From a checkpoint of a small transformer trained on Wikipedia: tied embeddings, a variant of Muon for these matrices.
Each number is 128 + 24 x the weight over the matrix's rms, rounded and kept within 0 to 255. Layers, rows and columns count from 0. Numbers have three digits each.

# down: layer 6 MLP down (transposed), 256x64, rms 0.248, rows 101-200, columns 0-63
# up: layer 6 MLP up, 256x64, rms 0.172, rows 102-201, columns 0-63
down101:146088130129095161119115143150138134115121113134116095133165136099149128102136132111085147147164079131131102113106126148118164173091169116101159108124148123088127123129168142120139132116134146
up102:133089143133110155104108123183117124136110142097125118092105105123135157143137151137101122093129152140155114132134145157130133159140153131128164137087125170069125111146166088085097132120131145
down102:143161112128134111116125120081152121130175128126145139143146171124095127109115167133160131099104106138148136112139103106131132116142135098116096135131115088179119130129151175103130135135149106
up103:137106121137125110117104164134125157114154109128127166139081133142109133111135143091119131137133145178122163121139142132125136125126124122108120089124137133139110103125111163110109132137117146
down103:140152156143140112125146121110113141116115166110112135144152148162143121173138127118101113152126145095117107123123102134146110124125100141154145141157106101120114123137151115134137141115098089
up104:117188146168164143163126097138119122129133113143142105157074156162112143144149103112103077138112097151089115127166143153137165112096095096150152129104142073086159095191118122151154077117125104
down104:119115161072134184082149125135149213117198126141092120173165156083168104129098123099150113156095098154135168148073137092102136141144092100092098082142102095151111108098113134206120111083160187
up105:122114131140156113121144107106117120138099098174113103104112133193102160115151124124110132134129113160122107121142138115143084139131133177114122141176104119136126106134130135108133129142145157
down105:129123118118122144108184131109118107144144105141090119131155118126140123151112127138120131116133136121126118114086136129118166144076117159182108183124105135125154121155113152129138106130155128
up106:110129133125142136155135123111165164134107118132144109103113147138161121079134131090125100077114101155142108108140116139132156139113107171094111125143146140158136103172123147142119168132138113
down106:126127152106098108133103131118124126114140127137139154158166149113121151156133102114142152109112135132123139190116141117111146100137136107139127120110125134125137095132115068115130094145125179
up107:085102171118112154169142141121134109082079098114150117082125077112116108131100127143149156159096160130105162187081139149092151184160146165108119098102156118126159116154131145124105151116144108
down107:108137145093176165127125117103130115080146139104142138105133097127104122135116155127127101115125080108104142093060172171139151138114147134120083150139142138100151145135152187127176146165112128
up108:131155137137095139139127106171148098133165103150120150132128105159111088158106136135122128140160158086107159127129139148092129086116122120129137138101166134130134110116107151147133100146143102
down108:164138166096134103114137125091112149118106130125128155124141089145118116129141155116138142132128136129104136110130129095116152117155098107146158109138139150128120130128133117110145157086154115
up109:159165150115061176123131113094142093150095117096113128118173120150102123060108158183079135145121149174122135127095141131128139067120176154105123081086086156166105177149136121135137136106158086
down109:210159106114094167104176095108173086097131122051122145124192157155138122163127147068081106063059110123107130122175149121101143137158117114150136123159107122206090117120083186097155152122120138
up110:165122141111147110102116109127155144144119120137155115101142114147141152107132127140113134105156089192187100107159130122071184144124101110109078090127113142163141108117147134083141151121153120
down110:117151127163080124163095107149091107124121126129126113099133141097108108095158109131121143142139095115115174150101134166157126153122135139126138098153136147130105143120117153116146099093126194
up111:104124108093116178125135141102150101146133111133143082144149107097124109144100132121132161057134128184108124112132127165127163157130107143090108161107096166123139139170128159116143152132116077
down111:105103147095116120118096140128137167126136147153135138144135157127148132133140134134146089158128125132162111098123107112098109140130126178119131083153138125122098144130128121133110145104155121
up112:122134120098145163149156135087135136136118174146163150109111094094150140122095130098109088156156127140088082123135125167114104153133081171127143111135169122116144168114135160138146112116104104
down112:105108122109136083126109136115113125127137108112166138137137113166119119095162114151160157129150171115141126143155138147132133107113126123170110115115126100153110135151156145133168138093096110
up113:125149130156179092113102139116125121112147118151153124208149103132110144104139135108144121136160124130134104135110137159144138181133119113130092154097115131148119117130108099102114103124128098
down113:124122112125147141126099130114125107117140121076133139110167129138118092161104133125170107110100151139133153117114131156140137145138157104133106106148194108127127140131116115092121116129158098
up114:168150121118093123129116150162192096136113181112106145145108104149119132130098116108105105135126129103147164129131160117117125126111146132148131131140179121086131111105117124155125091111151119
down114:140115110136137154134139100116100105114127129176112147112146148142155125111166132126121162152151143152087149126134118122130124091158138130086134086134136147123113141106170144090093131106128098
up115:143111164131120125110119140128161136109121153134121138124157122138129164125123127085129111138121119140118150105129140163123093112140114083129143119090128130098118157124148122130168167166123108
down115:152121102113148137121134141140113109127116150134129115116113133120117119119113120146114136178126168125097115094148111120138136129110119185156128135139114119150153099106146142144122094118138098
up116:130130128168113120108086154097119097113135162205107141120191121120127132186106104115117155111131128158121108138101157174121116151106104077142149146118113096088131142136135176089111143115147118
down116:118217126114160123153096117133139110118194145136150144119097095130101154143144124123067142135126105133164122119156136116081105106095143139190192089096116165132115163113093120118131181126134107
up117:116098102113136120127129149142139113122109107147145152125148101104135151138114142103102145112154120113129155156124127127108158123108127128188134114178107124120145117167096098131111121158122106
down117:135100147120112105126156135137111151140113143126127123154108152137127151127113109117094130130153103096089133145120132141143104110146116150110160124140160140154108127133145130130151122142143111
up118:105137143133124105166146153120141108112130085126083114075117137152096164124153141114137121105122146144103154129140130137128132121131179117130156113129132153134147117148120155090135088108146125
down118:162150108097147135087149108112133149119153137132115097128110115131131122129127127127151097145111112117134135076128156133148090170131132137127121146154102091119125109131130152128115171142138192
up119:096114135116110145150089154097156138123128140143148138143141119157096128106141145115131075128126112160178143129145150110126111116132090135116156109137141113129139178150128080116126148117113134
down119:189132179115162105132103158140172106090126141115091126123135100121132139103095135112149120122104125186156125118114109132152141108098137090126128108120146096106149159141138130155131112147125070
up120:070099123139128073155113098136127132160174105106121134171106110114134144134159127120094173114132127141151130122087142094135099134127142140106169084114121141108100133150144172132109140122152109
down120:126105133110116108100080065155108070111144166124114136131150108081108140128129098142143125187131129148096100168155137138105184149131164131142133131089120124103176156128175144102111115117141144
up121:119147124128122168121129123124134145145102105143108159160112103157127132143111150178111113106148124121154128126136141099115122088157140168105119112183132119138105132119094106106115134122139120
down121:179131167117137125142133101114129149105119111149100154122108108145140101142144146128118131117128147127113139110145130117111150108153113139100149129114140127112171154143135148129137121093134059
up122:115145141135141109131116180124110122107098108108102102100139091165146108168111121133103145157134167122128126157152134142151111079156123128127134105087164131074172109158136156152116130140125128
down122:126105124184115128155100126114124078099149082129108158107144107157073102130150075163114154151066104160153129116140115159091136100162179118158122147147126104109132147113123129141098123128188176
up123:173119131132114104121147119142159118138140138113166128108117148167085123157078130126117124085169112155130092103120127147133126129117114150125149093162116126181078099194109115141126122120132149
down123:104093130145147156148157162114144145110141107118118105137126116139147107145169122141145104110092148106141141126110102131121115078152148111124144152117148146091124144110116107133145097168136086
up124:111099106151137097121098166122124149121185093157151138101121087131130161150108201113079147121147113122112151140111123144141129160101109156109119138153097107152156122159105102087133121162146099
down124:115150121135153144147120146172097174079109143105160127103162086141072108120166132137132108091119162117078123168149123121138097128116162168105136174101146135086100115131160161174167152093104112
up125:096141129138127112105121146127119126133147119156130101141125082137121134113128119109114154121110120124134132155110126130139151131118177101134123103135130109106133138126079103162131169147136146
down125:173115143142121135120124104105140135105139122126122124124141140131147135125110133130162132140129131133113116118130114113152122086145096138148137118092118147127149133112150127118136125103128089
up126:130108128146158125135127119137149093107112144153101143131175150161125104101120119091107153137080091152114114150141132118146127143105145165128166135127161140144112117131109125114119124129101116
down126:124120106127147103158138135133138126104133112123109134114130141104148117127122164125125127107151105138162109154128114135167110121138140123119090140126114143141127132116109096125157122163118147
up127:103115140105117157134088106115101136141162126102140143127132138151126100135132119119127109112082137125110129131170113153136083119183134140095165083160165104155135148134142107144136150133135101
down127:158140152138163115120097161167108098112183169109149145100146107076183067123117141124150118154144153157141155100127096125141132107120117120116155109154130134114127134139114071130111141101116078
up128:080120114112093122123165122103149126149105107138097101101115120177100166147128113131110140152127132147162130128127153126106107126114160157160147147128116117115139113141155142105140110146155142
down128:157137145154121116115120120146178130137144198173115087125099101088079124152122134121144137155149135157173149120084126090112118130088137146171108161138092107094116136130094110127133120118122148
up129:140105134149086175128134150105139140104139192143152086135126112126133164155128067143157107145097104122128128162138157107094129141115113136111130092171133147097088124089111144126107126113150093
down129:143097172141143130109078148149103154164088116127140140128099136132134105130138142067133135144099110109128114145164135131130164122106115117131115129103167125071110111148118135172142133153153089
up130:113108149126104085113143111090106141124130112156183154054133096133070123096106112109158140148105130151137127129113164114091112086105179117092134148183131101159169180154174125118141195149179093
down130:185163128126153146129142090114115092155159113126146132136099164147097128150155129096145138109082077112155122109181179029053117157171087124150130122150086114157109116095173159130115125120143105
up131:141126092134186101171067134206127110116122089180137094123128074108171157053189147166110038150150112128155124112136183128111086139137139117109082088091124152117178176103119112110158094152191154
down131:101132066157178104159112132142144093157137090099149097100150095083164120089136117141146103156104142145178119139133142140101114136130163127095055091124153158113164170115083167140152067181167180
up132:110118121138134119136138091142151109172086142141079169114151103130130113151180126132122124133131109160107109123136129136093154139159133135143151073099151098141129157133140120112102122076128133
down132:109103129105144152126128168124100113095125134117145106149117144122128166136126110113092147135125113086136089153092150135148156146165107111131133118137143126150136109112130127142128170140113160
up133:119093167180130137170129120156111134097122078127112143145178143128135137135148144156110139151169110124109120120127141153117102134147146097132122103125098133086105147144115134094117102095177106
down133:116127133131104117177139111147152152134097142090125111141110122096129084098128109127151114116142173144090112155109132116127150129100133143120149141120123144105189161165138127154088149120094113
up134:162163164175079138110070114107164088113118135175117103088161118135104143101136127084113108113104127100140146153093163093074109139173124174155105120161129110160157138141178123115115159116127093
down134:128111143162081102072152098069103134179119114078093132126171148119176149092160123119108219187174137104193066086130177127106150117188137103116092137182207073146159155135106106141124102113091117
up135:147149142169089113141117131159087116064177161142159107102151129151163124133096100154144144091130073102121109132135159105097119163155110128137129131117145087145168094151114177118141136095157142
down135:117148124117103153136100181135103093181119098092124148160133110151056119132126131149123172134082157108122153128121135090102122129104174109160105147120110118151078141158140137124139099165170081
up136:141149142165125133116082205074114180151157101123068046094111121133118106188139186135102109131102096130104105150098142198150128102136154109098154124130155106110128081210092175143159139112136128
down136:138147123117188084153147137080158149155122213209134176149102165144173171064113075097056093123144107141134129109128130117139094142104109085077157076128100115137114150144109136144164116136078145
up137:106160135112111134140125135146124110127153121130132150171118155127124121131128151138101126134136132170106127121104143129114108125111109131121141141100145126120157148134088108108101105147135120
down137:167099122112115153139121144116140146105106148158129137117136148114098144113127118137147120126128148120143119104147119117150112099134129137094133143142104115155145122122136111116148120103129087
up138:158143120152161116118104175156116103089156103149140095115179107159127132105083122146116113122150134093140165155131205138151062124146105110111129169126125135112180133143131130102115054101134128
down138:112164120170098136095089147111134152157093130143108117085147110107141101126157125139146171134131160104096083145137132138087103102080167136145132106107134135126098155119130119142152124125202123
up139:160080161095164149111116120094096113130121113114139090168126125128112125127128087159056143155123159131142144126114110172139143145108120123110155114137141134066134133154099132093106134112171166
down139:139124119088151133120133143103142139134152121074123123116091161100143151135176161110166141144156117116143139145124112093141131119103104115110084118130123161142136119118137121118129101126119119
up140:069108123140115056113130101174103134125128154156125158130136104097111125116164164132092123141119156126078146201131141087128069143194094119125138147124134131129153124140135134080131113164175108
down140:162125131126128131115108128155174139100137129105105148120111094113123134167134129111111132089137084195146099172133111122159115152174124120103097187135108111100121188092117181128107131197054160
up141:143128131126134145134093163155113137145116115100129135099124122148092109097075087141096140143149127125142127149081156101129157119151150112167152106169129153098157149140094120087114098162162125
down141:077131128134139129104080107100125119082118147190115102116141114153141144157164098161131117128107142130134110152167118184124107122118136093086135135113119131104110125172121105149155131105115169
up142:109125160152104092154160167127136124147181106154147160161097112090153151132138115127098151135131117114138149141133178127092108121132133122092156108101122091120141145138115079082131100144133123
down142:124153151111114140126117132120128133110100111113097134103133132135138117149148116132142096101129140142078093133098160134161148115152114124125142133125095153138140090113176164179168142114167048
up143:123114109126130144120126175135123116158108146139144092143111110098125156131097109119126147123125139127132103139139103145130109124145163163088122121175072114160121121132128131109121113161154122
down143:178117152119149125113141118122137151133119134142110119133095152140134149119123153116133133120140147152113138137149101106094123134112103150116131155127113106106113141128155129134106157098095098
up144:118131125131140099140111109093119128151142148159214157125114094126129123095126174110137169102118153153121073128147134138108111116103127127113127118105151154155093102133127141145125154093153133
down144:117147138160104138131102119122158139131112161105117121117141106104168128143173101157125121151138135133122123148094121124133128111146090151157152144143109113139163160133116088113129112138097099
up145:104168118108154140119125116110100121130156150145155134136108133127122174116142134120105160103119103121181106125131138108129099143119118132099140118174116138109126105130138133153094121099141120
down145:159137141119131124136123107110087099136141123148104124102137126126094121142130133134081125139124152113143117129136151138100137121118147153135150114166106109148121156136137135144114114097158131
up146:124129128166127116089106140106176132120137159124124135097190132111089135114110110125121179127138068138138127142129157102106129108143106163116137122110141150131150151116103139108201098106129099
down146:153116107096158120129149171138139137151137113108129150122111099144102113125176113125139093117149150091150133122158096129155102121154152167144096133116097161125138072137171068109105131106119119
up147:117165150178137103112096123100144148112105081143148157136137109123120130157144167126101119132135115102115153085112139088127131113068132125168148107142139114102145160132112133154114127157142103
down147:173127131105119134138125165165104137101108143145121127140145102124121131129113145146153166157116134164125081175152142134117105111131109101128128148121089121163055119109101123158103096114167116
up148:160106123096086143151133162185120150173073120167140151052137090137117132098055175169090107151147185152137110165118119164145143110134076108118123131168124076135093139156179142122141114125117067
down148:120102121158148161159133101113094060104188168135150111123183100139127108104072148144118117137128119112138105138099143128137168144150092159134123145123176111135113102133086102093116142134085227
up149:164138145104113120140116118116100123125095102103117176104130116142100142115149143168135124136135147114129124138134141130143111101121121194119149130123127089102128153137135128106151158106150129
down149:132131125139148120090130110108136140120164128143151127135142141108143149142082139088134135116140148121137100112098106131133092120141087124147126128142127149139151124106157102121126159125148091
up150:081136115125132111089098125123155154111125152113153179120137127138150134125132161108103105105162124128123125140126121127114112152126083135130141123160112125113156086129135122127136109147133109
down150:182103168115147137106152127108113127161149115123101088163135117120103110104144116105173163156084152124127153109132106121136122110134163127120121144116114157143066173141118148126111143074090155
up151:115152167164137150147123138103129117139084162155133111129144117124096153162087080095108126070111191135102139118126105072089163135093168113129181101165141140158083133140075148128145124115104130
down151:113130140147117082111158096123155134118103137124137178091154119130152109144094125165117136091101149133085131136126151183148167103151122072147125158104104134110146188101134134067106143144124143
up152:091100133122144142138126099122094093111135112117120120119118115132143150151169146139108129108156190162165104126131145109095126109135129099100134092137073129160152139122112151169107146117155113
down152:163096124165156143115093132137182149147147106131140126115125138126144100120070087096167110109116111119105146151125078140150095134144124146128134144118194115089141123139123144122149114105122161
up153:151178105167131181115054139136085064139139156165082114089131103131058137133127115088109133151130131102086139109139107097108161119133159136092144149131096127128129165134183160134173160133165150
down153:116107169136142070133175115133163176116120066118104169145095131115166099106185142095142083095146169157122060120122112159134126154140147145108084139131138118097131172167135140107137141143126077
up154:120125148130176145138124166120121169142140138134101092123118137136116149098129099119133122132108119151125112101151132150142133115175159134077115129090129133152123095138117133129135143119121127
down154:165111123115139168092137130113114133142115129149106118127113178127102146118118129105126146140115126124130135092097127130158146114141149128120134146135136104167098136108162119128121132101112124
up155:113125110119152098142117125116128094126086172120138177140124127121148136115132125149093147124154152136133148155155142100100114098123139141115137104132135138135094120147105120121147127079140144
down155:131124154166170112128144108096155185132154098127141122112140148139104127123135115086140108100083102150135129103093130137139130165147103113145137175144127127117103114094141151158132122136098156
up156:112128131121158150139116147093136132146152123160150120109116132145127121107155173111144135137173121121129105136114149139125162178105141111121095112115148133103124151126088104079118090161142096
down156:145104128127121125126137119155135126097093128076085134110106125089167153148114155154154113130135159133140126140128109129144095116127121119148129141143143120136125141096148139147131116091127177
up157:139050112158158148173111112135134130115139090168143139111068131159104139106143125120126114094125124140144115143148146089104166109138143142153153109164125084142211160136115116075114151089128111
down157:079095096115102131127094092155105097110097086167099123153109144161109132142140089170135127191157172090109080160092161135140154121131130119118154190083111135128191159140126162122123118094120154
up158:098156127117130136114131141106117122127104157136108105104125085142118107147112118128140131099102100138133120142155127168124109131137126182139123147122171118118154097118102160182152155101116109
down158:138159144163122102102143127128131085151128161087118171138106140076111107171100108088120129106079104158153101156136149157121143117173099124150095150140116137133109146109131129157137122128132155
up159:114117110096123109116095175148067125102077124127096120118134128156110130140145116140116127124124142154116140163167118177129162074135138117213116091117135117072120135174119173131119149112158141
down159:111073123129083145157083119181149109119145112130136109127089074151105142128138092129102146135102135135152149162124142183082154146129133152130139120156156143103126120158101134136181106128107127
up160:128150162145149124140105111135117134141136148136104137073130138126083138101165105122128107147106083099143129078141153145154144145094099129141152102127152126092161140138164133135147100125122115
down160:131074107104132123115099157093118124111117129133128120128137125112101135126120117097164176124161161150133141153136117106129106114126117139172107118174140151154124123125142129134084174111166130
up161:120166147106138161130126158148159117101146145138103134156071109143139119124102134130096141143091103108085144114122157112149074114156093151123183126140090111144105143110144140179110133144129116
down161:176133116121132119179168124149140077133153083118158108105143164153129113103146123128117147119159137103157136087114118119153119117116116121149097130129099133122137161120108146083121163106105134
up162:163121123117111180126157150112128103120121120106142162095101101150108089156121092144130136132125119127135129153131142108072104147161131153124151114112159107043129126125135144140181141155162120
down162:052158121130104041146114093196114100100152166129093146158129116140163073117111106101133159119118117141072135141156120162122127133092149118135193123117111141178095128130106097113156153177142157
up163:127149137170152166111124126146153128146164187161130149113139123115066152150106087137119075127104098104091116098128154130100126077140135121149075118178084143139134121122166148112132100106124109
down163:170132093117130134128066139096117143154085095138152150106117117142126124108130139149107162146114154128078123162150121092168100149075144135112109103131112106110164116127179159101166139160151115
up164:105110159142132139143144105108161141112116144167143153118143107133121140100162134165119120147126087150123109102116094127112179127108144129122110093121173136162114108140113079169108125096117106
down164:122126147136103122141136132134167085106152146113132135120127137117130120122148134126108162135130075126100098156119147120133151148114148127086114120109128133173093143133148125120147119141087167
up165:127156159149123138136132134120152083124141136142097106136140122091127145142132088101114098161100130122124094125134142135133148121142140155104106127122157105110135160110089096147117105146145137
down165:111093128133127142155130100143105171154108136128101111097109136182126118116152118112113127147150123109126163131107100132135108129141133172157157132147133135111121117129164121119116142096099120
up166:104120143140156151176154159146126136131154139147129100148110141131112147103124107144106132123138144148136129102148123127146101110142097085112123111083137125126142162141127116149099096105126106
down166:155155158117137134097117095096114160110111118118122134121108126142168115140132167125117141123125114130090151141122138143133133127131135152146152109102093127137120136147133132105130145094127104
up167:141101112129130131188101142102091114131084160093120154095132108146093098168105172134101113136163132171134115164145100114158146093115158152106158101104095115135151138202151152123136135111119142
down167:149113092157167136117124164084138152146101105054152130143112117181152100133162118110105118128095098101151149106126164160137121141136176093126169137092125096144095151137159098123101141156118094
up168:135087100169079104134134118151189101123161166167135101115104094109136132117108167153064157146116153102109151097148172128102144127127117137146137100171113140090130153110124114102141121137146114
down168:130126116131132134124097101089116103100153123119126141103135105186131146078117124186171130143090145140120072128132168126132101150143152118141116174097132135143120151163130128096174112149115152
up169:118108102097101121166077138135121130094158151167121103101094105156074130153153141174152112139117093182124149105108139114088146109152165180207141095134137109165163113102179105141143118100162077
down169:110091133178144140120148118113171137120112131146104131123107143152126105161136121122110069130142137111130095056149106143088124168077113172159100115156110084139198153155094163143082183117152094
up170:112133140127108110133132110136154108165142123059137149111148127122141146132112109136110127106115110120120135139119142133110177152087108132124093118129129157124135128141096144136140124149119140
down170:143102122120139111154120116120113161137127170154126113134123169143126146119144153106158121161148146149151126113117099127129108105148101109103103143136135127119144103079158106149103155086103121
up171:125102124148118141106119135125165105161151179160079152182153116137089149093114135138095160103141108129076071148142144127157092135168083106124142122145105176135069135144126106082123129142127151
down171:122116150135115200194071123100123107103162097129098150145104138102085118149145146153106103149149072133140132109148151160116163152088159115133094127108162114137123147126122114148093097159174138
up172:128136154097098107082161132103118126150150133105161128160128130129095115169133101115120136104099105142162102135123135146110150145136123137138126137140145147118139124119142139106121163072126104
down172:122110089148124128130089118132098107104115104159127139104151132103130130106132129123136122159132138112151116103159145173097132112106133114138124114122108115156138161151099121154150145180160127
up173:140157128121123117091123129124109120146097119160160123114087148138144160148113143126114127125142119148087148119132136110139085108119124159099136113180115108108168136164096148163120164152169057
down173:188132118157139093154134116080118151170144119057155148135152132093072105141086175080112095126103125135149102074101146138127146151156135117129110171149164121158100091138177102145122115139132178
up174:138147126124180080111138137164111114092092102096175124141144098145098126155118140150152149050156137157116102110129132123142119165102179149174167167120120100119133127112142099080102129148171097
down174:126102126135134147106113146129125135097116147122112162125160117105146086157140129153142135123130150150088146105107083119072122146121149144128143114121105118150080169122149105137116135120156173
up175:140116163123121138100149113117142140137147150147094147130119139123129126133084085118118169137119165143109124132135113108161117135135127137150174140151118109125091102152114112122095142107105112
down175:099134102130130102168119159138140111135097117126157126126122110105126141124139131145098136109124107113155117159107163148133163117129143104102094121114120134124137152102108151135135126154158141
up176:129114151123167102127134141116138109142116140114111095142136141121122108173127111176121112131141120156075146179119140165135132141110109130149126119146139116170096119145090141154106074136099104
down176:140137118112147123147092153120143138120133116140135155116119138065152110137141144134160099128138128140142149131124105113128106098128127102131113135125105120160175130138118117103128123124107140
up177:153089170124116156094130110130138102101104132114180128152122138116148139107147170116124111137126094152100110144152135084115132098147183186166120112124115119129150142080150157114146115130156096
down177:113119097127109128176121094182112140141165121124114111143146150198115138095141163098108086161128127108115128102134124146102091150132138130150154086115128143128078145118131110145076119122111168
up178:142146159138107064167136179139122103089140145131175162102125100170112144136112127163143129136155107163139132152125131067106154141158132143129137094151126104130095140101120129140172084087138091
down178:103159145134112124080076164124128156096181176102129067135184080131126133152141091060115107082121063082164148113107132111173110140113141114107122160088133172159162078175149166139098166166154163
up179:127136125135106083111100147138109134114145107132157127148122125155152159133112125118124123143129158143083112156110113128139111134142112133119120068101136157140128143131116144109093115141136116
down179:181104116131148124114159099117119140120141144146116137088123107110108130103182133121127112155144100126162126099145170109145151131148126125110144164158093089144116116123140107151152144076135079
up180:169131113081123146143060156128160136124146081145138141152116107152092111170157128167109118119116088149133119133180122163170106120136097170149120116110082152098136064119121118111131144129147133
down180:149119140095148120140114066124092089118117115150134096139104137087147145111130101171137165131129136170115148148122116142125126133157127073115130125120156136131115128122131092151103130165110161
up181:099096137128118109133098135140096159123130140129135115111168130124163143147145155146105118115137142134130102140171137091136134157112124136151129123089152129106153119121109120152096164127146126
down181:163176130114127159125139123105135136087134105170144140083130148127101106115127159162130137108148132113119137114148141133137131126111151131084117111111121106126135119127137155115175105114115130
up182:080135122111090182165085133126120157122121164112138141134147102117126086125163173148131128112133096168049141124128134118118189140087176194052094113151115128103118110144183124151104121124144113
down182:142129132185139087088107117136101118088104090137134079133149142127101152117156120163128190148152135094113096094130160150152169176106096094165188070110102125075139109138168187133121116128158160
up183:117145155137140110114111143103128138151105121130141124071136094104137139130128094126102146107083111102090143125126117088078136125166148152140148119141174121136141100151130149165179163114187135
down183:090103149163098132149122192141152144122139136074135129143132105178130116142133089121114146161183194123151104169071123130119107093125150114153165103145079122131132124106110096127132080120132100
up184:108094131186162135125160107136173118117104153110136151114149119119128152145141085159106149107070118164126129111130127113061147105123141117117151104137155151125115112128138126147105109118122136
down184:115142111116134155150128115146124127127110143118152109108104140111143150129125104154142127140130152152135151159088101113105150107174121121128115162130121177096121121082104131176133099104101143
up185:108138147117089156086127107118133112117170120150158119208115149103116146113153174137079132096192141180074100154126115123125160167068169107080146081114182111143112135137139115121134100106129119
down185:162085137104105160102132110166147083124077112119106036174108120120160149214162164112153090184177072127105165079164110165112085144162103165166118087107199054199122113078098110182178091092117153
up186:142143146108173078111136147139185132107128113108175135136136137128091161166154126083140073093114136158159096117147152054099141107129113135164141131134146114184145108136086132141125153109125104
down186:073122117162139107132098168112172153145173118102137115128064151148056115101132159121138102124158129129142092122156122137072116107106161149122149142122118114150133130131131121124113166144168128
up187:135092114165130106127096086161135099146180109121172157132156096132122116123056162166089130129150125171071098128190130189169139184175118118072135103123143150122089144150086076129135104099119118
down187:089123124100100170175162183095107142116127113163122110135116095175090143133177126151133106147082125102167136123059123098063153073092146158145105163112123126109139136125145162160099116152139140
up188:165106151125162147089157130110100116137113152100159148092112125181128160117138098103129138155102137140158097147128156110144112113151067153122122139128162116116121123133109146138101124146118107
down188:118140130155139104114155141131141129130139103131121142104174124148128116116123126174160151153144126157145105113147117123075140101145159096142103101120129085105100154145111102142139121149136112
up189:085108129146125126123127130159119134107133153102148165131122147165123130132171156143129121148138116156126145121129147112135145122102106110126129107112144132086139114129106112118119123081144112
down189:155115124136137154111137129074157136162107100162144101113136160074116120127102115117115145098142136106126084143114088162113135111142138151112139135139119094175131186136139157105116162154124096
up190:127131130120125099140133134076111146110098190119135175127156127150135144091133100151113121168109142131153111126107138126101178138134118125158139089128112132125150144148142134116086139088128109
down190:137154131121158087123127113164127100118116112122122136128141136123103157122113102129119120126095107149123121115137155113139186131142126121144101153116153112120099160142077137139133162138080181
up191:148182108101129133133085158183134150071107132117158126121118081149118094134080155166106099121201137103139162070163155168092138121145142146119157135159088123110144124125133124074099056141186153
down191:173143093142154158191135192132112096167080137189099167108175117132139141106139150150091131161091116116117136147143147108108161115093158156125137018092105116098156167153051101163121079106156091
up192:110126153145126110107137153118086112112136126144141148102162131104137137121116124099109112139125118142106114127103117159117113171136117131144130100111127159131146136119173137131121140160161122
down192:151118125135095150118109091134155136131131146114131110148097121170111131151121112135139147126106118094144151132147134107127136120141153158121137181152129095128122132114084129115136138115075139
up193:146131153138112191151133145171119137087130167176151147089142148117112161135062128118066084106106155147112149094103121111122147125128106121117128131213090086125077140137134165087132200153156123
down193:162138140110128074082119154075156126135094157163168130182152083119147191083079103130141137126167143140114088140209170186142078093186144129109125108120122158096210149117112145079175088091076087
up194:081120119135121139133162121116116149144099129149109122117130131142102173087120122134128126147140126143142105136128147133114109170139112133141139136123101138133147130132116144127122088126144127
down194:184125124121136130112160131116114129124161121133113095115143110086140143128128145122156150121140116138145148134118130111105114115103124166175095145140117110126127128135139146124111118099111133
up195:160131134090125118141056144102121178077137118152158180111108083156126127088146149166103104152140126106105098159113109135160122101139160140158149111105076148145102155132144110111144137153135149
down195:121153154121132142130155131134178100174168116111129097084135138107112128140118140128152121092092111144108099149117111131137136178140123098124102164124123154149078123145068138136120129135127135
up196:119104143161162122084150134126166160120161120173112100109145108128127121136096098115136088099143102099094092112137151180141130160145114115112141155084146163131171148120101129100147126138136106
down196:130132139136118110165124155082116128135126071139129118072113094153080117144130106130094149151143164187116128141120153140136152056150131144132093123171127104122117123162148131124161124127135093
up197:121137145110164142136152089126128132142113127131089170108099106132117135146166117140115133120133102137130124127137155121135140151136122178111094135151125129099126135122108159129098122129094106
down197:161150151127154140117121120094116116132141129096100171094108108093144108123122141151155145114152132152140131089123133117118149113149094138146150119136122128099140134143141131108101137139140066
up198:134158094115178143143115138167154110120116156147131131139123118137104137133083136172097106136096136141103106162133144131139120159118127140141134142097095119110073114099111081124157149146159098
down198:124160133177105078135168150175093136131071112113121167124121148169110084160125078138104158159135142122115120130127132159134147074148137067100108144130144134140133081167125110129122142119166128
up199:119096118161121145118124134144124109168128097119120171148156105134108150139120117123136098110105117143105135150136146106151105104083114154117131130156106132164125102128176137161121134124102124
down199:135115097149160143136127111104152120146130102099118146098133145111121113133120156114162118166129145119135149140129110130114139125121084111108132126140126129146152132120132116114134131128102144
up200:137123127085101096159110131169144124128125146095117149152139109162106139111164132127139104124150144133126118152146137155174107143114108129127131133100152122078150124148116106130120110081134130
down200:117130149103126158141129104101117120150119134152146124122154108100165148141083110120117149139117088110164153139111129128112152143155113154128139100137130128165111132131123122119102148158105072
up201:146091169150144094129156142124117085117111161114174143111155112151110115144091114086147118112132129156175095134080145088171201138149140162152126120111161089144130086141133131095068121066125128